python train.py --qk_norm=true --warmup_steps=383 --train_tokens=779800000
Each number is 128 + 32 x the weight over the matrix's rms, rounded and kept within 0 to 255. Layers, rows and columns count from 0. Numbers have three digits each.

# layer 9 MLP down, 256x1024, rms 0.0433, rows 0-99, columns 448-511
132114106071096123103126081093163138133114117114114121156139116115157188178112127219105126119130120132086173093205176062142160098102117105134116097102162090098107112181125157125106128121118131
087103140117102122104109201158151142087099099201082136141130189147105103154111167156110134147064117144138153186103118138119099131154112128107115125147126116124112086169138177115152120137136129
120136132173089125188097105115183094058191152128109165092190190122125137079106155127155074133149059077123105097109106122078068089128095104098194041059103175135107112094097107080154097100131105
136110143147102218184145161100147147090055138087117117116106143170168093161098125101122101115164079137101097098183094119074136133135122128128190147135168093153107166079122143112096133129128138
062137121070130114135176143073144182190158154103149104132105150169105127084140148115078107138122145124105079148186121094133112153171080077177090149115116100154121051159156187090074109112125136
083137125145139127126171108117086144104130108120141133135190163134181116137128109110135149109110185128137139177154137166094164129141138101072091122099140105127121135071104115105176121198181144
107132153124067097100160158135134127188110122127130137146092130116084083158087162187070145104123139164124182142136113163111123108131130142134124164101138120103116141109152139090148122096114056
112104129182104083131165124140189168157062104105201096129048098102114105075118163129118141196084171110132117167093152183118079186095101193082111137133097124129140141086124131153120161132097144
159112138159091089150107085128089125098114176047168134108052181065150126160178160123088158146143101124187152115134186097128083148137135165080158110044137102118087136187105068099115085181114083
131151156066137076166168136163080104082120129132068189166164147118119133165147135110142217165107193117130171133149132155160128098091133147165122102161114141126105106142175160150165159143142124
184113055116155094127115123075124106125131066101130107097119089167131139102117160112134179161101151060154113154158130148112125156108108124131149079071123133123172148156168126160125123160082094
118058138080152156065115159175100171147157133132124137175136196052147180113178093156135122150137105064101114162163137191139147138128087171126146163091192100109126079089189136189168081140115081
103196101135102096145124121120149144107123172134150200133089114140135100111076130037085075131192115116114139137101156119106070078103111102117137163143214095164092089181154063074096167144146170
163130145069126123089108156069125148128099088187119121104095142135174162139159181140189203070153135145129109086093182117119053111178084138170130074166085158176157164123202110037165101107108135
132169166154153106113114098063173119126051146110148157090161120096187161203163096137140162092138125124087108115108132117091108111157177067072117092078077139083150162132121217126123156083128110
144145145179108161139173174123177194104123077142143142064090193162173071085156124167131201132137124126102130099099128106130091152159098148109080101174068122100145167116175126122103088094071152
154132129159149048126083198112189127092166120109145128110146159105124086110093175164071189129120127122118120140091070068116143162147115146113107157129067148115102170152126123128118172160160107
121082170136140142154049099102136100110062083170130189097099165137146105121098132139151141092115125179130155120129161079144158155148095165115149142179103116126129129097106129104183157054169096
115102109175109129131126103134159137112105108140163146120104136116123170156169100094109140140093138086103099122090145119128094179082104181080120087122113144138134129148171146063114124056093096
141113153077173108211179114197128140131108106113138151127151132139112108146060072100109148075124166079076101123128122163139148162110119102155073201148135103129152118096181165089144151133146115
138063169133133159143109108140119130144184132112062098133119086160119124141144164136124110121154084127095130159122143181114087120098152195094103170068177176100144142171130089108138123125124114
162136099084149150110101162151091174113169125110114182121110176146176120156090113137141118096094168167147157163141192128090095113086132121101131112146076202165124143048118068125119118164120148
148136113134103173190136106130128152106147142174085155107067167108188102161136163091144091056140145181110169155140142188103155129176138147072167126131127152143105143179101138168101083198150088
139177104121130106153121127134118051192112121118148117190156116137154059084120000130150109117088119122209135137148063210137135082110068129132082181124145105138119128127105120113150193137098078
147143117081134124092133162130116141103146087109157084119075151176130110141105129069117067069102056161065137137183164138087147172095125116126122153139073191083156133134095130156125128127135099
155131138175102073116166091182091166165095105133133139127107179161123070097117158102184088090087182158089097114120188127131152135059140110074088158118060120089131204102094072086125113127159147
151122164097198143118156201097161118150136116088111097099092158118155155103137119098089149139173141085089107106116063086111123167103187176163093142128120145137149100137151163122140174103113140
105126050113147106123094129150163130168153098083090073152137146123069127151134092089051121084102127157132143175159127107103147115164138096152124224170115134094083149107138165102140079100123169
169126138173082148071210175153139178108148129127065111102146079142124066152159185163094133151113148145155109118096183132098116129121093164095155211142153160097126122121175100147101164125111158
097166174136147145115185129173110116150090153118197134069120130127169098120119121121129115180140124202091084084141141139094124098168120158041095145091151129146122140102189124122171139115173190
151125135139157108146097146129117186136127109127076132105121134199159122181108142161136117181146156140125114105136140119090082116179133131166129165160130130144165136122128104106133091135147101
187126104114114132080110134103146147143122094107126161097038157117126136156041116132150095112160147113136131130084146130090176145136139158155080169162073145126160090124048114192145139141150147
167067169099100107080163069084127096168093170118169183148110097115162110126085153153108110115137135147159089145081070135149063091125151082105122073112154023123080052169041164148206153148128154
110154100087230065124142144107128058138140104141076169101086163104169130217143147134151188115157108195109129182127169116147135090136102104153060142117165157086080147100130218144129159206113166
129121105173113121150095102133084092120091192175136080128112077055150130199091100119108119089146071130111098166154084114120062185138163080088133124117201128120151124086088076213122170199116069
153147122070126195077161135075179148191158134118150147125151150115140137108106098168091171172129129165124095104115142148116117130122150174143157136156079066109118134157081178096116134178147156
109144096137112166107034171171112182162106138142114140101073125101131094156105065096048170185149115228091111135187102147122069087118173097134186186111181131175163156145102166111146145107096181
121103110157117127133121143153145142137137141091160069158155125153111109129168080146118121141113118089125147122161126152100132120148129071143134097154187167098121166068110089142088147094129100
116170126164150116102111083086113154115137170093112120172122129146131149153135110139104104101087145140126126116157131160115181107125158138091111118152141131092146147111157200122090133163100094
176152135158102130160140137099077133133054078187107112163086087114154078121133136165120187119136132115133117170143132168113103111133158115143161120120140098093163141173068138108118145108137150
108148128113120125145116176122124098153212069129152107143145110138104103106127173048191148069125104109141102105160105164214122126165163075123138104150137121147117100111094144112099088104168119
097190072086154134129106141205157112128094146088110112108133124104097110063128128122108159138126178133128155113129086134093043137122109138119148181146154122147146098135193093108129148123183135
156120123137199140137075152077158145177147138101158137071100154102122142143130140129139143138118109173103126129150092103149157157057076130050144115099157128106126187117123112141097201191121105
119170100154103158165132151072148121138095095038146080163144095157146170078183117140100136198071138152087130173094090137146149097155228107192080097112134132164121151150122140125187142125123165
147119139117144106201172145168125122150109164162161153128133110135068113143123094136097199143107155138188072161177203106114123142112118149141158207150157090095098102140158119065152142124166105
130152132174125165116119142040076112167126153099145188187123152151123148136119123154102109121149156131136207113133138125133158072118165164163154183129160152058109110170084154102099137160108089
109140152077120080157153110107091156130135161160146098174156138087123099160055154127135093115110128089124134098134157081169122065112095140112102147137132169111137115141219172138160085085187126
104164087100131082153102146141196122130111157159120161146127037106168103076129131103099102168174170155097156148157093115083120158165148127131156137123133124154134173075079108193095107092164126
104199166150157081157119116100154142175127136154109172114161107168147073123167050158135143154113102181122067158120139125156180134154129157159120151130160095145165115130135130097138085128158117
123089117063158143123126129153103127155132124136079152193104104107118071130148124127115106191107146118155136111180139140167125186156074142090172112113121107185107082152143196157078023126145141
132163095143154141113170146039127126101136106135101129174121096127140155155103123154154090098127099135177130068114132111165100150123059106109146107131184118106115104082099195147163133164127111
149081100161153130118110095099081199142143126157123181159118133105138113114115181138115092143098124131133103094072094057149136160108141180171111147129130164138104134069164124104153155127142137
145109125149138078130171153115178122150117073083132147098171108097116137101041104131162095134089097154119057169099169156110132129189100151120098174093135143076128103100154091103122143121154157
090115172139176102171117141136125112111129138054149081127169105115142143151102177172158061179169119112091129140123148157055123101170146183145132120092153099122093074167096094099088141116141126
119170150168157138097150096161065126130102130115185090109090094149140186117132189121100141178189216150116089152153150125087102168068150096111158160108077117072111156109087109096137126139198109
107087145106130137169142150125134129123142149115135116170094152163185064100126144153165148130111145146112089155103119161120151180083125171130101097138176118184134151149142064160126092113124144
106145121154149120088143158101128107207119158152065111151140117124160129176132117099108149143118150141188122095160093208164082160095116127091141158125111139111156093093125167127100137096109167
140099122150190127133105186093091121100135068120157142190174141153129092142120123067124103101125135143116148095074154142130136131136127153174093117078143186135130135108147090123137118135134122
143072183140079137088105052076107147065072127107113148180164118187091123159147191120136143093174077174115079088126106134164208127143075169126127094110117071118082084143115121138108144129142130
133173127178074127148089085120115121123078105126136156143114027109112082135117095117084151180170159148163071122124111083108111067163150129153120150154146087120146135136153133153078115121073117
168111182134122161121127151140170070111090119108091137111104117119115157146185120124070125074117133137157126106123204117133182114124093078110149110127120116141073122101164111150147144103186126
081187124110167131033152130100128120130053168158124115136062175108132081115128130107101126165095118114109146194088152193134138114133102131166142075083141123130112141148172100170143102107114142
190123166133094114069142097114111118184120107107112113136107138138096097125115153150152136068071141138095154165147161107183156130093128156153132151179036075184120120132117093132179107128165141
145145166110155163162155123131109135158130141142127089155111138110099155114103124162172149124077149163123182120095125147141083068119162124097085099147101145128120103157103124126085120118085093
188129073148088097141122148146149085130144125204097097063104115158122134099135116108179091086099072162119124125103123067076188104158154152158134162045059176183088156124118145065154161129136070
091197086164148110105160112072142129110077122132086132087111171113070120094092144154157161120125166153090120101113104053142083120158104167079121136125142107154121185163153107171147137186117132
107180106153164168139108108160136094132120123106125135091171153145123096191156154110145082077091152133141111092176155186141177214152069125134146124138037108161109151119093108111111172101128117
128133120154182141185127145130190104110122134150126153072193137142140122150127120139170169148111083148168188148149135152152135096135124147180117164196100164164089128138120124073088100141132141
176111130100147142159110146150158101111102116145163107192094184163146123091114163110146116109145132129097119107081160180106121145124177124130121118143128170130153041181119061195200154126172169
178118179133086073148154127080116165082120199098074151124121160168150130122095087157107127100110049095134162067124100130109097152106089137101136082167107103128075175143126104095110050105099100
107163130094143139145133157126112087117124148129177070067136138113067137111140134122125130177137094135134113097092164110072123114129134151149148158079100086089103079102115157144130124105108110
086102127105157067148111106149165069145182131149148062150146135121128099164189114124137083172063160138149036142152166087127109168110153155184134098150095190081158160129136093128153126175148138
109079102142124133086028110201125125138097152109122182120162118145082147134113127149151130109147123153123123119141150097093185099103155132084145174105102153161088082104199157132180140128158068
130124193116160136160143150154171161152176133140169135137156105100143149133100096083123113116166109178187094140161061167109102148166076133115119106095132089125125121094087074131099108071131139
203146146158096096103136171096102083147101162127127100133109169127138170124147154117159160114068135104134125099125182132102173144133120095107133086150149126159163168096095129123170069110068151
130133163096088109135116150084107132148205148093115104133144139094093138163147093159139131117126107073215151130145132158128135132133106183150133106131103134153119120117091140165095150188142122
076099122085183061132057152112134195157129123145086105152083175126151111108047134131093146159169135178131132112073135176135117160162136185155127146150110046080147124101111211105139125081145056
107167197093134139190147071080136084142145186144152083157139140130123100107178140131179111122136137121164114072134131131135091171104152112160076106110129128119209129047183130082127135107135123
130098195083115139188093105138152205165117157133122155140148097129116125154106164088157153095101108093100155172171182145052124140104072069129038129094144132127122141126135152171139049131183172
182111129117159159145134165108127140104076172087116128124155105103184154174142151120104131117111163149104180122166125136167115168156164096063143128157116144178111095155158144099113101107146118
141162148110114157125104200142144133142167126194130155143131165120143120111122118035147144077112106127106100121152165139175115142067103134133092123127075168109118094049175098132154126129139099
129120150111172178161135129088147125063150099114108159097138078122118142151155140082107188128131176132159105069164133108123088152073127107126137136100110144132174113120109150114161160152142157
123138103108118095124110156099137168095153102099159096148180150077125132096179122165186098098080155153125128122159124133179118129171128204192169072093116130130071084163120120083145191079103122
102104174112102116076143097121135177148170151159120121065141153076135148112128147139119144084082124132084142119133191152161134140157170152162161084142145117104092119122165142176108167137181048
130133156136095101139139079110119117137128106149099151130123122141116119105124167156106167116145113148139106107148115109109192080130082159137128124169125124133172112151115183097099127175161114
145102203110099137102188123106108092168173116110144151169113114153113104142157108106096132131090121110154106143109118111128109142156103121181120117157103208055107175099107121060137139116071135
141130127115126084170141128128125121122177094145145170101049151193102087085129137092146080104063139165107120189114116136174150123146117072204105177166125140134108171161129164161139171149126091
203039102066183156160072113113084103142083093172046180111088145124140132143193171096123114122136171094111095154113117127149107113044102113151111166158114175095125151139134128124087126146122148
140103128119140129091146038130132105046096123170125166149098187172113099177067112113115084083129135149119114143138137115154178118153160114096130143094139126079120145174118132136124116099102162
139105133119066060121135183051149070087174097103156131117125112151135164111121168182113100144147134183141119153140123176183107169119104180132065098136149175159114193155189227130098115113179115
037089140115139107118178154191116119119131125143162119113108131176141093124169110119089154147092155117111099191095123181125108181117120126135057150094118116148171134180127127107044145157112142
191111141086162123119146076132112123173171103109130105154159114155141152131107160107099123152037114084123105111184202180154091125155144073122122158142133186120079163122086114126173134118102135
100082129146197099136164087132175082127168134097129156150087134166077124131097159079172176098138117126077105126075125156129163167119141099159114119078158154132181175066139169103143098121167088
093145174120188080132109143084133126107152133059107146123133098086080060118150097123128126193132135144135080163141113169133136091162167094132066131107152154179097187200057145131128120086136131
110136107155196180147115086121139177113082141117105107111166073078085080088103163189106177151150174178138165211141108120138105121147132100153094093184165127134100169097137112181162159099143058
104153138120119117121184208131115151104134128127151091152124125092144105144148093130164157097085081110174137118179094081152145168091178129144144074051158120126144157126074129103102152144060160
130154092167108083141107130123127152128136116120099184100112110120082191148097177145112141113105118098162133147109084120166132058147122100144048178123146121087167112158149140146173135099086133
068094093048122159126111134154154124118181062132128049098149115104122093096170142108134150129069137145158120113104149093111208178080132144148181170131155106117154168108174133117132146168158146
122088108137169074140142146178114110146113188107064126122064126106119108156140159091153179070055140108127112181110169154180054177115109121124123078117103103125133178078142166104155102118162110
090102121119127104121160155169139103126113046111058131103127089150136141130133135155100134103144117160159089157095151224112111098105108116068178077102181144194110143152110133101150167127133142